config = dict(
    num_hidden_layers=14,
    head_dim=32,
    norm_eps=1e-05,
    positions='rope',
    qk_norm=False,
    lr_head=0.00791,
    batch_tokens=[32768, 65536, 98304],
    max_seq_len=1024,
)
Each number is 500 + 25 x the weight over its row's rms, rounded and kept within 0 to 999. Layers, rows and columns count from 0. Numbers have three digits each. The size before them is the row's rms in percent of the matrix's.

# up: layer 7 MLP up, 512x128, rms 0.11, rows 395-429, columns 0-127
# down: layer 7 MLP down (transposed), 512x128, rms 0.108, rows 395-429, columns 0-127
# gate: layer 7 MLP gate, 512x128, rms 0.116, rows 396-430, columns 0-127
up395 094:477496465483487473476494503500481515488479512481505487447519537486512495522493509482501473477490509513443476483543490541496447522493506543463491540530484503499461472487492500506507494476526515497449501514524472487501469465495532548546468478529542503530476518468526483504459454525541553517550480504433481484515499513519542505485524488474518490486521511494530491475484497480524522500496
down395 105:530521490492496496522510504498465519478514524521514511464459494546507517491497497461482526513477490519526485549510489496539542511539524509494540465460532483511481512496508515491497564501502503500467466524528507477475557526503473527494500493535469499465530531507485521476534500494504499566474475523473473509538492512526487493484527554482526480529499501522474474508429487458527501521525
gate396 115:500510479521464520521511526538467500492481525465494492498503455530505504523474490501513490502536475491471503534515495467504498538506440482538530512480502500513540500522537498490519499505502491447494522466464460524466490535536479435511483500469495473485526546515470521539489485514485528506472503513453499485505511533489514472481525528473510442462514447499538524508520526494553516502487
up396 098:522564486504505507475500557486519438485499501473564469541507470473471501535480507497493537493542458496498481460498481501470512505458504493518513497500511490511481467511508529519515489525502480515495463495501481461486533514487481505515519497496528494496529512516491526430553503530513498481453493543477487521493492475506530474486485552488446472521499478502542466502531502508490504536525
down396 101:482538493474497494489520430491484504491496527514475505487496495530506492454455529503476463511480507489489501472521526546503510466549484485476489502536504572463530500495462453484470469519540539545521513484499515525489518489488461481495561515495502513479496537443475499485482457479503471535523507471517502502547461536513499484526502526506447492493496480494502519496484492496516496520489
gate397 098:498524496505468509538432542520459484482509515516490536499474516489514474505535469499518492476451494485509459463528499500506488490529448522484483486477444485554485503482488449501496502517498535483516548511493548491499466501465559498463499547484504492483530493489485500484506532458521491494495473519487511505526511515508527518489491495497535515513493525458478516462515435504507547500508
up397 094:528493553506504476479494534478482490442556499511487520501486501491562509478500508488428540525464463480466530468504501509455514557493474515440465503516467512504489501524511486462506507509511493476490515482507504487512496499480497488497518494487524474478493472506491475504505502510532503512534431519527564530480513500483496486515519480482523508485549514481506526503453481487498507545532
down397 094:478502512490488449474504502507550512487501475465468491521476506476516503465508471537498502465523500532506558503496521540504489501454476464504481511544490493505552480473513498521518478502545519505466502485464498452550501441513489483484529506524490550513520443503462511511497490528492534485509531517497472475490509493494464492528506529488523503468472526464466517474524520465498492466455
gate398 104:470502547517510523499484489526444507450462472457480487512491501496489466509507500475501496549497465495485461541491543468516476497466463460529508495534543500537482474518476519496465527461480488520545468504449466540535533474503501482489488531486464464525527499529491502539509522496504516479490518528482468496515474496486515519514533480500517471493482459456478495487517495496492525530527
up398 095:500548512468477526466519489461499526500531503504499489460541501484506528480482498466491512521500492499501506527496518498539489471478549511535514531510510503511555525526468453501530469506509426519519477481549512500512487471513481501492467515482536529513523502486478472465523482508519527470481554518490509435509497528533483520504494512492434510522505519466506491542518509520525530528525
down398 098:506486470497471512544491512523480490481532494491515479502532520541476511495445504511486474520492501495507518526493509461503489472529516504526513524521519467528483502522506500469504511444500526439530478473492481466491507491514500460524484491538537515493494479501485476510476455465472472491478534503458527438514503526491459470519492455499460471519542496435493489544453520480510505497539
gate399 102:462492466524558538498477523498493497477475497501498476523489448538495545512502488514451507494469460507511482507451498473498491478495491447455494505520521481467506482505478490485513454527493473472498473467561532495498527500539503523501464473470523535517496520478492515512515500481467507501547529526491501503480480551482517518511490478537464511476538486486518472517475445512512526538476
up399 091:474497490503523484467530525486503454483516514513508522521507515534482473506476550495461474548455490513481496489484490471495526459499485534486507492506498509523516511529461458475485484497516550485522456471504482483501509503475535490548508441542498489535481492482488500493508544502511536493469484499513525464520524513496526490544505500498472437506490498499483462454488491486437472547460
down399 096:466533523477501488516485512486498530506481479510476510482504509494464485488492470503513510493508499445508489493452490508481492533510467533496494546469488531519513504493527539547484531478501535571515513471509474480467425529509514503485549522458458501495497486474513467555533489476514467486510511483518496510494500471438521508481503482540495536471476539503479478483530511482487498459481
gate400 095:509475493510483540474505530477497561501486571521463502461535478485489540497489484490477519501513508524483502516547508474509533437480500505506476486515522460496528532480416498502496536510532522470485500516493514489530499492494499518494501516469516494502488495483480490522543533501551491532544501488476536539506501515533481512491560525497506465503502460467510469511502501510522504449504
up400 088:465504505506505505535524533489437494463519526478522529487503515504478492522552475498525548486508489464500463483537529532513499527482521487481487489473520540538517539482479463450490508499488522489527519521488467487488474508447510554452535529514489515508500476482497519519512444490494494523506485508535499468512512515505481465475488547499474449483528471492460451491523501488481499505528
down400 095:518535505482460476484464451516490475542481455488478483544478487515494542547504513526497467502493501481529490495518501566504495565509536503455486501499474505487529492521490515485469503493442458494527465503517513537485523475479528485506483486443518508479500536518537495508504466557494535518472487535510450528484497478519496491486479495535498480494493482469461501500498524478471495517501
gate401 097:464517534485504532484479505523533501500482504503504463508509488496491439529466520464508531513557527518465482526503515470503509527509517502488467475474517511467492523500459485497472531569496515478538517542488486505479520543512496533463511508461489501482512522463460537465494489546507451449523486488483492489477548522504474496491481533499464524501480461494514507495494550492497462472500
up401 107:497466526486549522507515527495487523476499495498516468485513503531465523525470469491499495498474474496512510530462517509490517484506516499472467538477546482497547505507517534534534472498548532485525445476464493465475518491521525492519459462518505498523484511479514505529499496494524516519501512454528499521481476536482474472497528543496500463454486517524574525556515465495485471474517
down401 105:506435476480521449519512502509524466522520470491510437531484490505518488501445497506482505503476547541498489500474467475508497490484509459510461533512476514544496485491537509482505445485535502536495520493515482480515515490518504488520507498485495488493490507552487498506574458478534493507491508483554507511488534479497478514510516498501502436532547514512480500508506447503450482509479
gate402 157:517485501517506463470542466457525476499480529536508529509497520525488532520474521519482514473443505503482505515510528522480492487514466502477508455500506486482494521490494511436480500499512538525486497499508519485517521499438481527480543507517478430459513441535501512501489486472543537473449521475464542463514498506499473489483512528529499500470476492520532499473518525473522499476499
up402 160:452502502481491541533466517550472521489539484475522496484475486484518466514511525503499506520537473524500506479504491516499531475511526500500508542495481513541547489491503491518514503506483434483499518487451488521507493490547508474509450504487551557512490541447497492471500519543453492519549475488506445520483508465481516521509478514476508483521517497476495494507468474536452505525506
down402 089:541515496524519451480532483438517490500489513546496521529517510520502527482470507499480494484438500475482497516485525526493455516493498504506461445507531483453474500483503517459476506500508570495477487506541514479515538503452474519455540505502496444483492447520501497499487497495535506483468514485481541492519486532509468473497489517533490520493465502509530484483522533475535494477489
gate403 094:518545522516473538482513500456533536529503489476451538501513514516466531509513497507522495499504482512511513491482515525493482456571556510524473506445504493512470491484497498485529517561495478506519525496511510510512494506516497521507517505546493530507477532470465494496495496460484522562490518448488477529484473531485490521476490467456486495563519533478477464505515505528505516525479
up403 099:513485473475510465528527513499479485490518485508511451468505499546562505472492496524463482478511472481534500516494495528509502486479507498505524485522504471491478487535478497536443480449497527535444478501513521484479484492463494496493456499453486531506573499504504504485514510536515479470496555537478550472475530458509535493525514481511495516477535474503494487478504512475543486523523
down403 083:479499527515506560497478470508486507508489478488483541555507447503460480541491511462510514517511529491476504478497535519494505529527528489524502512444498512530525507475514539548525494541492513529539520491471455498530510488566500493533525516501492537511442504503497484509505510529457523498511457500506473527543462523478470483484525513471503465552509500508505498500498493545518492509482
gate404 099:493526474509532496490544493513448498509502455464541493490534474505507506526508489511505475513477521487533476536491472488533511541491523521445518497476528496493512506485533504516496499528490468454524502503447525552501458477505499527470508489514493501503469494476458512516538502500500488520541499477490467511478489446480476476515473492494550492480529532453542509504527446498493523502564
up404 090:499508480534473502486456496453530499512461522482454484467495503495520511460504458506479508535487514470516549481493519536419526519500499508489500539497526481519493473492496491483494506495460477514483538496509488477537493475511542564507508519488525454481482485476508501521476508440485457458493507518493519527496496500493519525458485482553490483480506521449498530476489476545495479496499
down404 097:470470480481541502490500531539484491463479522493530491484562483504437520494499496476480486485502573472459487509525517498500516494506469529473567512520495534494513514488503490523551510457513508491493506515466492532487548490506472527500529498456511492515525506546506469501492433514466484489488521491534512498473497451516529506516472514506489494510511534507549514478497522531483483488531
gate405 100:526520514503476466473503469519510492501506504478503491478468504519467481538504480461549486546526492454506511510549499519507511525482451531491490520479477510518483484502510469521559478511519543496468538489541469511475488494506485483505508493483481503461501470502518500499511487510494479535533492486503511520522484445532513537454504551466536434553463537471514502510481460497488495530515
up405 102:524520487491518547494503502504496533512506458511529498466543523482522528532516487478498523474462503548501472475457517537548514485519499498464471480519477494489486494516509540525477511492493513484491507555510525508492525501458514471492531482501481488535493530506522539484466521477470550496480485505509482478493496515510496524492485526520534538525470491441466537565479502542539530467462
down405 101:498517500427530510469481498483511494473507512474481451487504489497459542496514533495488495465496521531539485530447470473556496480537519478509490482491485483490473521477485512504476490493484449514466509521503499498488514453495510499538489493510482501535489480507479474513528536533498520492460537479492483501510553492467582549505515486483504463476498508492511552510504500520507492455462
gate406 095:475448554490476520499496523458450505507511486539489503501516487488434517525529568533505502525509519487516525513487468473491504527509495528511469463482522498500488524511478484506471483508478524514503533485520508505512486486479530547510489470515506518497507517507494523441564480505460483475483517528471469484536544474518475486519491520503486452538474491486523518504474503443542517512490
up406 097:500496466548491531515510525445500467491507483504526514512523544488498488451525530486525575498489469529512489461509483510507510482530495494473514470527557464500513526516504496514487486522531516565488431505490507478518497508506515488502520507440485536491468514515537496472512521493482532470491466493534481479516508512559484513463521503509516492481520517452487502521494481509471473511528
down406 098:513457505525506504495481487522491502478512538491496505525520499518494526504507516516497496514493485482497547541504540505482468533492516497500448510435499521490513520522483498511423497496461526509496480507539498525509450485527503461506514476551499561543501475470485493477571453499503531522517507545512534494506521494475484492520467502527499462498497485486531482493506572504516493520526
gate407 107:473482512546508517508493491488541528508485514512477489454547526481476507485535504461491481503511492518505542489491529530474535493502539510559519537470518512501500507475472499526514497490496493479492485524551499543493476478534485496478476549456504495536505445558510473489523470520472537536500513501513516447528491457476483508492532512487509496525446498470502471493526494488462542486487
up407 104:511544499512494483523486506500464514528524472504506475552520440477448506526472498466533491458538540496490560504492498551494532500517499500487482528494480518488505467521518499492529477503508526497464510530508511513525505481481520490481480537497508513504505485484498531492512480499497518527463579525509521480485508462455484476486501503503541469519481462550454451500491486494527547520485
down407 104:442490459466502484538482506527467504492499512498490502486451548501501493494524420527522505530465495486536494472533502488496457527484540468494480512478460460518504507516488450485497454501479496459520505533492494477479528510510472506540520512472509483492506501491490549533505534529511514480516510465492503488514507521522487485522521473554553458485455474490479490487522513503535514503476
gate408 095:469522514461480528513524473497483547469494473514544538501496471555464536526507491511486533506514504519484465456507466478469482465464501534550499533512490522545482494515474525487542513539505493522502504500460472494492474491505470497503537478458497519504490507511458507488546503467535528442469519486526517515494485532506542498513473485477492475527466510506495512442511479521487513514518
up408 092:529509562498444549543483532474520524492476499524489518484480456514488504498466509534501484516482538461486507498473480508480472507457512495511502496494522486515479500479498477477524521480515520506514519488471490507492503481484491500480487473486518504503500521458513461481542494543506472478506494491490488476525494495461475493567505558509532481528534518481512551532546464513477499570457
down408 090:486503516524522504518518526515555460472498497486485497551464486499483487496495502494490492504564501535540510485530499469496490490438469511551490556546526480519498504485491507474476514544463504538458478509486485487505497499509450476515465516470500506541462484441481475492519507501536501465493493499506500515470482508445547497465508538460467506508503481511490520490470527511522476499518
gate409 089:491452461505468516500483500545524519452491502475531496498502487491494487510494558504504521488470486548509494506521497513480464523503493475502508499486476478519449483496449503478516533488523458489531453511494512454463511528546540502542536457428482481483478536504528490526518520497493484516518488452520518552466502467517501460539493503479508514520477498492517500484514484466523472489504
up409 092:530511500475518501514515520509497542475490485516469531487521500549503460506465459489538476484535501436474537501515495502514495535509493472504440470488520483518480548501484487488508479500472459508484530506493492470523491554515549542506492480543497503516494550467495515498481484473501424560494479507494459481512517487524492496468516520471514502505483477497497482510475563500522491493506
down409 100:496525516502509509481517473472479485481485489468482474523477515494487477451549479474485502512544469465523493486522489511488504469471506483484481484497540479460534545488505485550440499501502528483512476481509525494513483477487514494454535536502532510547428514514523501479482475469514493441520478501463519441517516503496461537470505491475470483469484495494515520533497515513499531516540
gate410 089:508473526502477532486493538496515423521541501526510468500484494447489512485520495508520514560500491565532514476488467487474508464504483538474536524504491490474508523523531502519519520451459504458508508492528488514533508508481495498526475501492477480484463531468472519496475491499506494463496491515503495452504489492473527486487484453544448509511494460486504542493519458534488506504458
up410 092:500500514466562482511493508517434497489528510525555480475511487476495512509522502523523498531515453505493542480546492508488503477482499509509538507493523500529512543524470509483512489469498521497521529461449573499463517480522504499496488527468506530481470462520464454516498519490506501463545545492507509494516513516486497487501514458532490519497503503496524494502541542437510523528529
down410 090:483477500506491529529492516556458531516494504478470516502531487497459450462530524521519488510469503538483473534473495499505504496478468466473539564438473482498499529527507502495510479505485504523524435462474497488474529493504481523510523483518487499471493525496469484528484534478510473496485452423522500523508499481475515524487520491470518476478498489532492534484495516454514504506532
gate411 119:529522499537507519502532517520499517528469506513512466536531520498477458507476467503516502493497487558485482485476434457479523516515468473525521476509536481519522473477429505491474493521523512542530511506478480528505515485517503556525524491496469553496512557523481534512490509518478556496495507500477528512520518498516518470463497479473529474500528497500512519446497481480535483504518
up411 108:505523509529480473491464518457478501494514518530511489501455489524487492500504463497469511482436432541503512470488467503484498525506532480506485535459514483543489490483510477495529524518473495550512503508494498474480528505562522520515493470504500506448515509519497512471522520482458525501498502502523475511560497480497521489465483456489576485519544505512530518520475502515512538538504
down411 098:469479485459494489533478497496526495486495486483511512469503479489486539494488551475503487526537554472515500528494552523496517483514475519510505529463484516475489521561489490527501481480497496499472495493538543506510492506487474461448494484513499440505484449465488439486481496491532478521483503465509471475503517518480479538513560508514440521490451505512468484527512528534500488507492
gate412 096:470449506494462520483515473502495493493529508497517485518512477476503506447492475540494487498452486512494503514513490485501520470506528496511504457518519511526514522524488551528475504532506526532505519472521507537529482486481461536463513507509461529463466534536489472472495519512512520469499442541523511509495523487512458475471514525459465484568469487496475496516480508506455472445515
up412 094:456519524475473525570472512553498540497488491522505482536530514512503535490484522507507478493509478496520509544492492524510520522537493478522530493486485513474509453497483462504500498476484518509536473483461536554500467453532504481507499484483522498492541469528482494497489489515467514522510576533479526508521472527484461532498562480507500485526506512457506485472509507510544488479501
down412 094:519509553527466482472503463506528494503472489458487478509475499498503491537517492501493534511491479478496487523501471484457455524524464496457466497466536477548484514485533489476458523484553475451510466519521528453472529520459554543511485483484539531516491517505481519528498482503508490531489473493511511517506498502498505549508479528512491537492532485490492495476465470471489488555476
gate413 069:458496529512501471475517525499498459529520494532477542513488504487500490484472481504503491457504467470526495495540508544500501480473500491519507499500506478492517466508562467473486503517514506458479545471551523464524504507480507493521523473533480524521516549498474523486504462501512494518467507520559517483469511546471502564529512500505512531496467488559507508523508491473562531522506
up413 095:440494504525478456506498488483509522512467527525517493514573510527510513520454488515493550506449516499546430508516479529501524477497493497506526508506520483469476554473471499508513533553492496520515513523437517533543513473517491520478495525509491491521471475500518503543502463499465522489474500487494512496469451478475474495482521505483511514494527488506474534546482513495483475515498
down413 100:553486510496517523514494529503485510500520491449524509467451517485469514474525543487502453501547514513451566529478516470518495540528488523462457511509475501507515445483477521516470506476491503524472464477556505505459498505490484452517515477501504515475507520545474501450492543505534502506516501507497510504557541517525512502491459487506496479504485475502507492448516503507501509496501
gate414 102:501515498481502459502466482490506525513479524466439530445527466514503516543526509491443503505475492495493510535499504513505514496552479524511532504523543504484500516560530476486497467502533510545534474499485504506478476507505473516523481516476473526480508485497555481479533506538516544499508491509534451539482531517466512483510500491480517488495469516538526502505510470458461452481529
up414 091:466521530529498550523487485520534466478466489497525520477525460481537513502487482486503457460500461508477502511495498474492478488483476518518483493508483471566494481456519510476506521499516483525470470531522510473492532533507520487483481485492541495470461539480516487522523555460551496539502535486499536515499504526532504514501463516545462476464465465467508493482480497493511464535506
down414 103:570432506480487456505483523457491529483495558509473537454507504457513509516504510503465515496500482494457497526505509509506507484527494510540509488500492454536497528469494512500521512507460480527515508464504501484521503497465523536511497488454501481495523521526540482523485491504514521545477508518506530489499509519494461488556491536472508541483491452491519524479462494517489473454544
gate415 088:493461548490520508495556504541535460541482524469508485492494481497469522507529478491493435495507489536512505480524543507512531515530489491524527525486493492511485474500513507498490530477508550535513521496546483556475535533508479471500501491518517520505461498526538500483443499549479489504508518450491467515489469496503458461483512484500546521477464487499501504478535547498470495497505
up415 084:477535485520497530497538526537509490533479480522561442494475540509527478522451490512541476506499465506535475501485532506481485465488516514549524515469501491459488542511522486516544517502492470457540513466460492533507533455472515496503506498527527507518489487520489499524475506522479506458514485456504543465456485470500510503514499532472489536485487541490530495476499489501469495490485
down415 099:529476520468525483512497485464510524492516499469474510477485447476487503504527496471493451500537518527486486506495527491535528522527489536462451497479473513547528461500475510511459532480490520566498469502563480526460507528498505459475515522485520536495524492525511479474490501513490504542494472490493466495559464539510499488481512477542510490470481477518510485456511504487505466467520
gate416 087:510489516491521469490512522520485462486499527494491538517512465487499561524480517480436496510496477519533439529471502533515489493494445517475488514524511468531480512533511480474531494499522469529498482495527519494550461516517489464459534507509507511486485488471509494524471506526536523531499520536473509546452497492517492512542537534517486520514487473503556519507531467445505505508501
up416 080:502522509503519462520485509532516486510542536541433503545541510524568504500473500511478487508497534535452503504524504496497490515481492513521527513479502462479515497533458513456500501495517470459534470490538440508509512467513515467500496490506514498550497505464530492458503517507488508514498502529501524508494500567500498532517546523540488470494523510471478495520553523520506474491484
down416 092:504510488517494526505493470484499517510465456467560472499494545500469474472520532515517499491537492487479553490517516500501537529528505488543478509493516546466523508495550489523461526479474533485490543526506508502483510480455469509533537493493501490482536521499458493493523469461516476426531478477504540496534488498479484480480425502476483498513487496538478484497499476510507517504495
gate417 104:483502501478511502518491456513527501487500522457460480519542550515520472534516489500498504496496480517532509521495501461495511476500483455544471464489468553546503501508436495508526481519505500487468491533506533546486489518486436482475468506483515530494466458497508492524508495536502486483508487463487528503506500511530508484512512446444468500465540482508512502502517466499490566495467
up417 111:514533495510484461510518529437489511507497554482480498500482476553498496523467482489526492499480487496512484506505501503493476496478516523468519489567497467475513451489504531509469446519475471474485521460547514507500466472496556483496501482506505484482502477529514565437510536490504442478522504531527477501484530517506521460471496460484501520453488490479490510515517499490521509481487
down417 115:517517490517524539483518508528511492448486512520524468492468542520489511498491499507495492494462507491505500495511479483516475545539506540506525495519504561460484534479495428522504501510537485486500477501511513534472489484431470511498481474475481522515466507459470501488531464501505445516495510541476484482509535563468492473453451496476525474483515523495471519507516507511510469509475
gate418 108:513530471513507466469479538504506526504490530486515521453501512490428489488520533497503506528542458508507462560530487487499521478481491539512489552479549473460549498516468525494493527481485507468501491519509508555499512532530499548487468539477502513533500517540504524521507479485486499526533482492534466523520522487511533500526505508491520481481500470490490502532561509506479537510504
up418 096:498529521484485507533528542470490539484508522498503515504510463506483513490507460568490485507498561493520503439507505508458510495505508511514513501498481487518464510518485512510493477501449499442477448461508491464508488482533522538528467488465508488494493475464488528503497526491470482500510526550441525456510500480530481503532451493499467538483501487471544494506502513529462511470492
down418 101:496484462471465508501486508486472506499542557499479512463530519518471474497560505491493484541552490478491548517512470513504470533509544507515469499510505542462521457525530513473511468541502489445486489505492509537555502489527534477514470515512527494519501506517466523530481463452527484495489459512510522492500501482475505489525473523482513475499541522471518488462518490473489493495542
gate419 084:482483534534450507520461529488512489476500481460472487495474460498492489517493519500471520550502470503487521527508486551475531484523521509542514524448509471519502469484482480520495528464525475524469501495513491492521490546480449519501496527528513476472514527519531486495484496514504524478511487489501515500510497535500515521549451518554518474456462519524489461498459541523526460526537
up419 078:536506551515494455510523477475524489529510495532518544554435490432481533479481494497451487549504474516477483462503508523503493501501494508481479509466513534499443483487497517510530504521522520518464464490571531444484505499482478497509536480483485486497485524476490487496511468483501508559496492475519480488526489512519477504494487520501504537479519475490504483462515495512500453486487
down419 089:478484469480510510495546499508503503517496518511493517444516543525491495486495501496534513438488509503520532488521499499514476483489465508514503472543500511486509569510513486480532485525461487490548506500506485499518506472525512506493456460458454513570494481474478524523529514530517505499514535481513522499496511476478479478520493507446516514528495464425492538527502493451467513509457
gate420 099:508519501525545550466473532498488496520502514538508520509509486505446443532482469472497498508562506527481536532498474515509541485505467514481481582506534492516488443527486476464509507479488478490534478528490518499512484508440497502498519456528505514494534505502525456509523487489540497465505518490518479526511477477488503521508508514506495513524483504506560486502511465505481552492490
up420 106:499548524462529504491522516488479518497500512471527539497488512512492500507477429477496517505530456475477502487479489495535479464487487480504472484479516513501483561540458528520494473499485476455486522492464503460462533500467493523473508485485486508530559524522490449500536473507470511523459480486508465464509487491461526543505514488559514501523510535520538523483516479479511514492496
down420 105:526502490461487471536462503492529492482467529507486520541526533519529515496510511487523536488456472531517560527558494517512472546484486483504493462507486492508504567483529494472539503513477486497494552454492484507487548479463465473467518500491516530501470486506506515521528515485490481499485518478533476501514485497493481533477505484480505535488494484542490566467511539494481498541491
gate421 099:539541502504510517520490505515516496513481511555514501529510464499504505487506500477462467491496555489507495521546494486490467512503500504481511521501471493500514507507542494512491484514513508501513552551542447514491510527513497554534526480479450508456522495499500528560467505530456468491506550502514489496539523525444547527508514496473480537459508523542469478514509475483489515498526
up421 100:517497441541485535474478486490522519535514507521501485506493482522498488524537548521508525502486448507466489506535521454490490467478457433464466566474496473477500488459540468505501481517505488470489456473497483520481535503523471527494516533465495499541498467491528483492466519496525504488496485497500526480475510506472553515497495520508483508478476519471491495484507510519512520568504
down421 091:502537560472524489503506504481569511513488487507523497534496499465485483490499537480468451490489508475488521510491524502500498521497451493507497467533494500529502491480474493516478523535478497485527501514526537513455512477479480489519475544436529500465513449442517406510485528485505473516479466486491474493466480491472485497492523486495491480531492513523482488514486524539501478485473
gate422 110:460509500468517560503515486491482540518501500485463514518480458508515475518514489520519501481465512528501493512508483450503559510484511494476472489510469519525503559515481459554477503478506524516499494487462511487476486482470505458523466467525486477480502510520504500516506539462553514491480477462529468504492440496474496500496525507487492496501496502536455538560504474456534511468522
up422 118:474506482503482459489510496455510557483467503502483510482474451468518475532470484498535507478515519501466540507529495506517524496512478545476467473518490468485537462486501484521511478518520497521530463495506477485505537495450494489487503490450486507512495472498497483485506512462474465497450504522490477526495517484541479460498526523487468461516518488481452511551472483477510509466423
down422 108:528442471484505531481488506486476491553519503534482515496513521515505471525498467471489515450525487485504536508515522518471478529507527490552483472504493472507494487468526512531482482503470490506506498502489505540524539507491471496505477483484481494535516499530470515566531468497482522532472539447499509534499511468524519482440507525507532519481505484508485447493508519517517490496583
gate423 101:519537492540497519477532475533501468510500478518530512540492487492531517529496483481508501531522490498505436518420499487484515520530518504496499546525509493488448458540465517539520485478499505572517527516496515493550507484521525498510510477510516546500471486511496495462529537511519546517535482507519513514492511464530487497520506481491521477523488493514551494497501517502485452498549
up423 096:496502491511478516493517426535509550483497545508536520476550498509486507476458512529502483495432519500508522479500473507535505494532499473479504513543475511481522479531533510519515519531497509484451500459489523527503494461464509471473522546473500503503521519490534533484503496490490541503514473503492526549467482475453500542485477499472491522467517485529495508472494526521464479482455
down423 103:460490524502466455507481519471511529549512474469490500511471498526502476480495519484493528475474464527480503481493503485525497495485506468488502499518468478487490529471531466458488508521505512465479508463494512562514521500514458523518505490481495450520516482497552509510494538513502472484485529482527491525475457531516501492503498514442519542524532538502479525515536503464549565520451
gate424 100:463482584549494494480527524478510502478499506469516527476532512514483467530519512521526540501489537518495527524497499504480483487527479484468529507509466519510444507466547490486512527533463533487490535464503529515505504481496520462505490513474496500518477482511531458502479514458459478480468514489544521498526501479471455501498544521491507518491496467455501503447476530507496534513524
up424 099:495497506516521465549502538506505520529519493533509541501551537506501508516523478467528528439491483489473484462543521497561505519543493462467488476484499536463500470474471516465469503537499527473495467463515530516513512485451515485481449507494503520530479478485527487466490464492528529521513459505507496495476487468473493487493547506464527481496496499496483482550509506490464506514485
down424 095:494506460489517510526491501502481530509483483491526486467476473529484546503503533493498510514527465475491546469472522489501489485485534545508468500517521479490527510536493541537514471488532504513485496513533459500474475502504507534516548507517488497463478560497478506501541500487502497450490482519469507525554503558537524462521461513544492507480480497542514502466504478538517440472486
gate425 120:525487500495505526504535491519495534469516537566551512528542512488530478517499491528517504530485504495457473488488487453519522518471535524507511457510461468488490486510509528491501467504527495465510515470460482485533489533498518483522503509514518524522484561467498524456499523513535506476463498512495519466477503511509462536522446515468492487503466482460446536478501508489515479466536
up425 112:429541518478521504470497505443493503500467473487518509499505491528472550520498500448485478486490506510542512509459506532509483526471481489492527498517503532554491533501541438550486503532481491498481481501520492474480537525487533501531518518493523481474528488488490500534498522483479499493469502495533486521553465484517502459442497483502538488497525520537522499501495459471460490509486
down425 095:555473517551471486519528480531534517509486482505521508528486514492535486485492495529514501507469501538469479483506500475505518493492533521474491451495482473449478466470501558478464458486505495525505516522487503500508479494502506536519521482517481554561481516488500519440513503540548503519477487530470538508453508529482488513557462526515492507500504458497487517495505533520532489497522
gate426 102:520530520516464517485474485486516467466487522460488470504452503500497549455523520497495452474502499469496467485440513457498516489462516491503479494501495505503499540509532489496482465496535494533487557522511505509519524543514527549501489514509511504470463519509477515463508497510473524483478470523481489503538514447515488559520463491480493474516473497473521504552488448468485499518532
up426 091:511498527535472514519494434499517462546526507503510517515490486494495475480512458508490493503512497494493492503572519479555511519532511506465528516516521494458520490519512530507503527481504527504484513484489496514500487490494541496522535530541550462551518544487526521502512471560527478518476488508500480524493467530489453528456482430511505526482509549484509524516503539503505499499507
down426 105:451478508542483501464480518495527490545529489484491544542499504546505511462517498519498545530465461548513466491492523498544486513516496528509559482501534500491501473493505480513469510481512535495525454457472470485467447508506501498483515453509529487488538495513463526499489501492502493497505490475533507519484495538505493455497496476489481491520553522530477505524457466524531494497456
gate427 096:515516491498499521474469485495504493507442521522498472473496521495480490540562491449462536490456495480513516504525522506478472491461503500523520472466512532512492472496498492499495547467524486505500475516479483524475514499514521495475500508507473530478514505501445541541485570472477504499536512510455543500476497478476548455472493501482514491544486486507538503520494519482486555466462
up427 097:509462462528489483482458533499514502468471494528489475493474473541511535500500508510543515517505491531466525506492494461483484484505508517536502489497507509455461531552471516532518519476549486555523515507498490454520477497557516486474502485470515544516513516525506514453487481524537490468489486518522533514442486549497524507503523500508481462464512490504483477459536529480487472479510
down427 094:497548492484455500510476459492536533535435484440547497483490492461552489502504473473485515522495484514529524526532538518526483473477502514535512472485489519519510523490535502514495538504505543507504467478523524522507531535508501507496530496488481460460486481488491542517520535508469459519491507471521502518487451495540502467492535513461507475531504486479502520486477527519508478495453
gate428 099:516505481501469481520522506497493456502487447459539485515518483500449530496471499517499534507550507512530532501517474479564485533510490470528534525490519525519469506472488498469464505478453508525498473483515505530469470462518502524452461528488526524475494486492505501467509489494455475493501516462546510548513553532480489531505539481525496515527521515474518505500538486515495520462484
up428 098:473509476496519531527527489492463485505515546519516530472490501490493506475491474516479518521521520519498493486516513513498492507543515458495532499462525453503506507502471464508475512508482490477522469471483492504462519502575499494507513523457470474444501516535447501509497498535487547498505590516524544520474496441521501504459512469505508507505492505490504482518513529467503481558500
down428 106:532489513513487479536501538476511481495502481539514504463531529471473543514485475483511477515541455504509432457507491527518503486481487508485503503502516486486524490490505512522508463490468520480501461488490496475482464501546505501454456555486462523550532520437504558498469506509522495513493540502521458489494478513461531511517512505497473486496504520497488526509537510452521548505491
gate429 097:532486505494517546500506459510499564466505494530535489505522466525465476481497498539468488507492550512485482516490483480492477475500493519505459539511508492525544521483505477509518501477569507508476479495503493496531504486530527487513516539506522489541512503492469444455527522500509484504519492496552458487472525507456529499521488492510524504529512514501566492448457501457462501499491
up429 104:485530550509467495547502506503441495534539500521472486504479555515472481491488465510561516477491464508535490485534526508484512509475484484526521466523489478490553503493487516464477530512482523465475543503517486512466466499455469495481508506476489527454470503442497471519527512470517507484522523493484514470511556536490497479503536492487506497470483484455475525482514513516523485483510
down429 102:465539477499518468505513513512505508498461443475522518477468484528511513487483533476522459522517521482516474448463520494491541500461527544510498504492508523514456504505467502482465500500531547485464489490532474467510538484452522470533485491430502493472494462536527525513532505491521512468517497492508508499456489475495535482504545491498494478513508467531455498497546493471478501487492
gate430 096:488477506496435494494527500520475501469479511505457528529485459480505486489522501503488463536505475491462479497538503460504492528514468493502446521519496478469534525494451517493514517526501481498527507498513510525499474536474458528500511509471518550463498510480485508510551534446526521486516552493548500504472480508452457536507533513525494485471487543504489533514542460504500499515500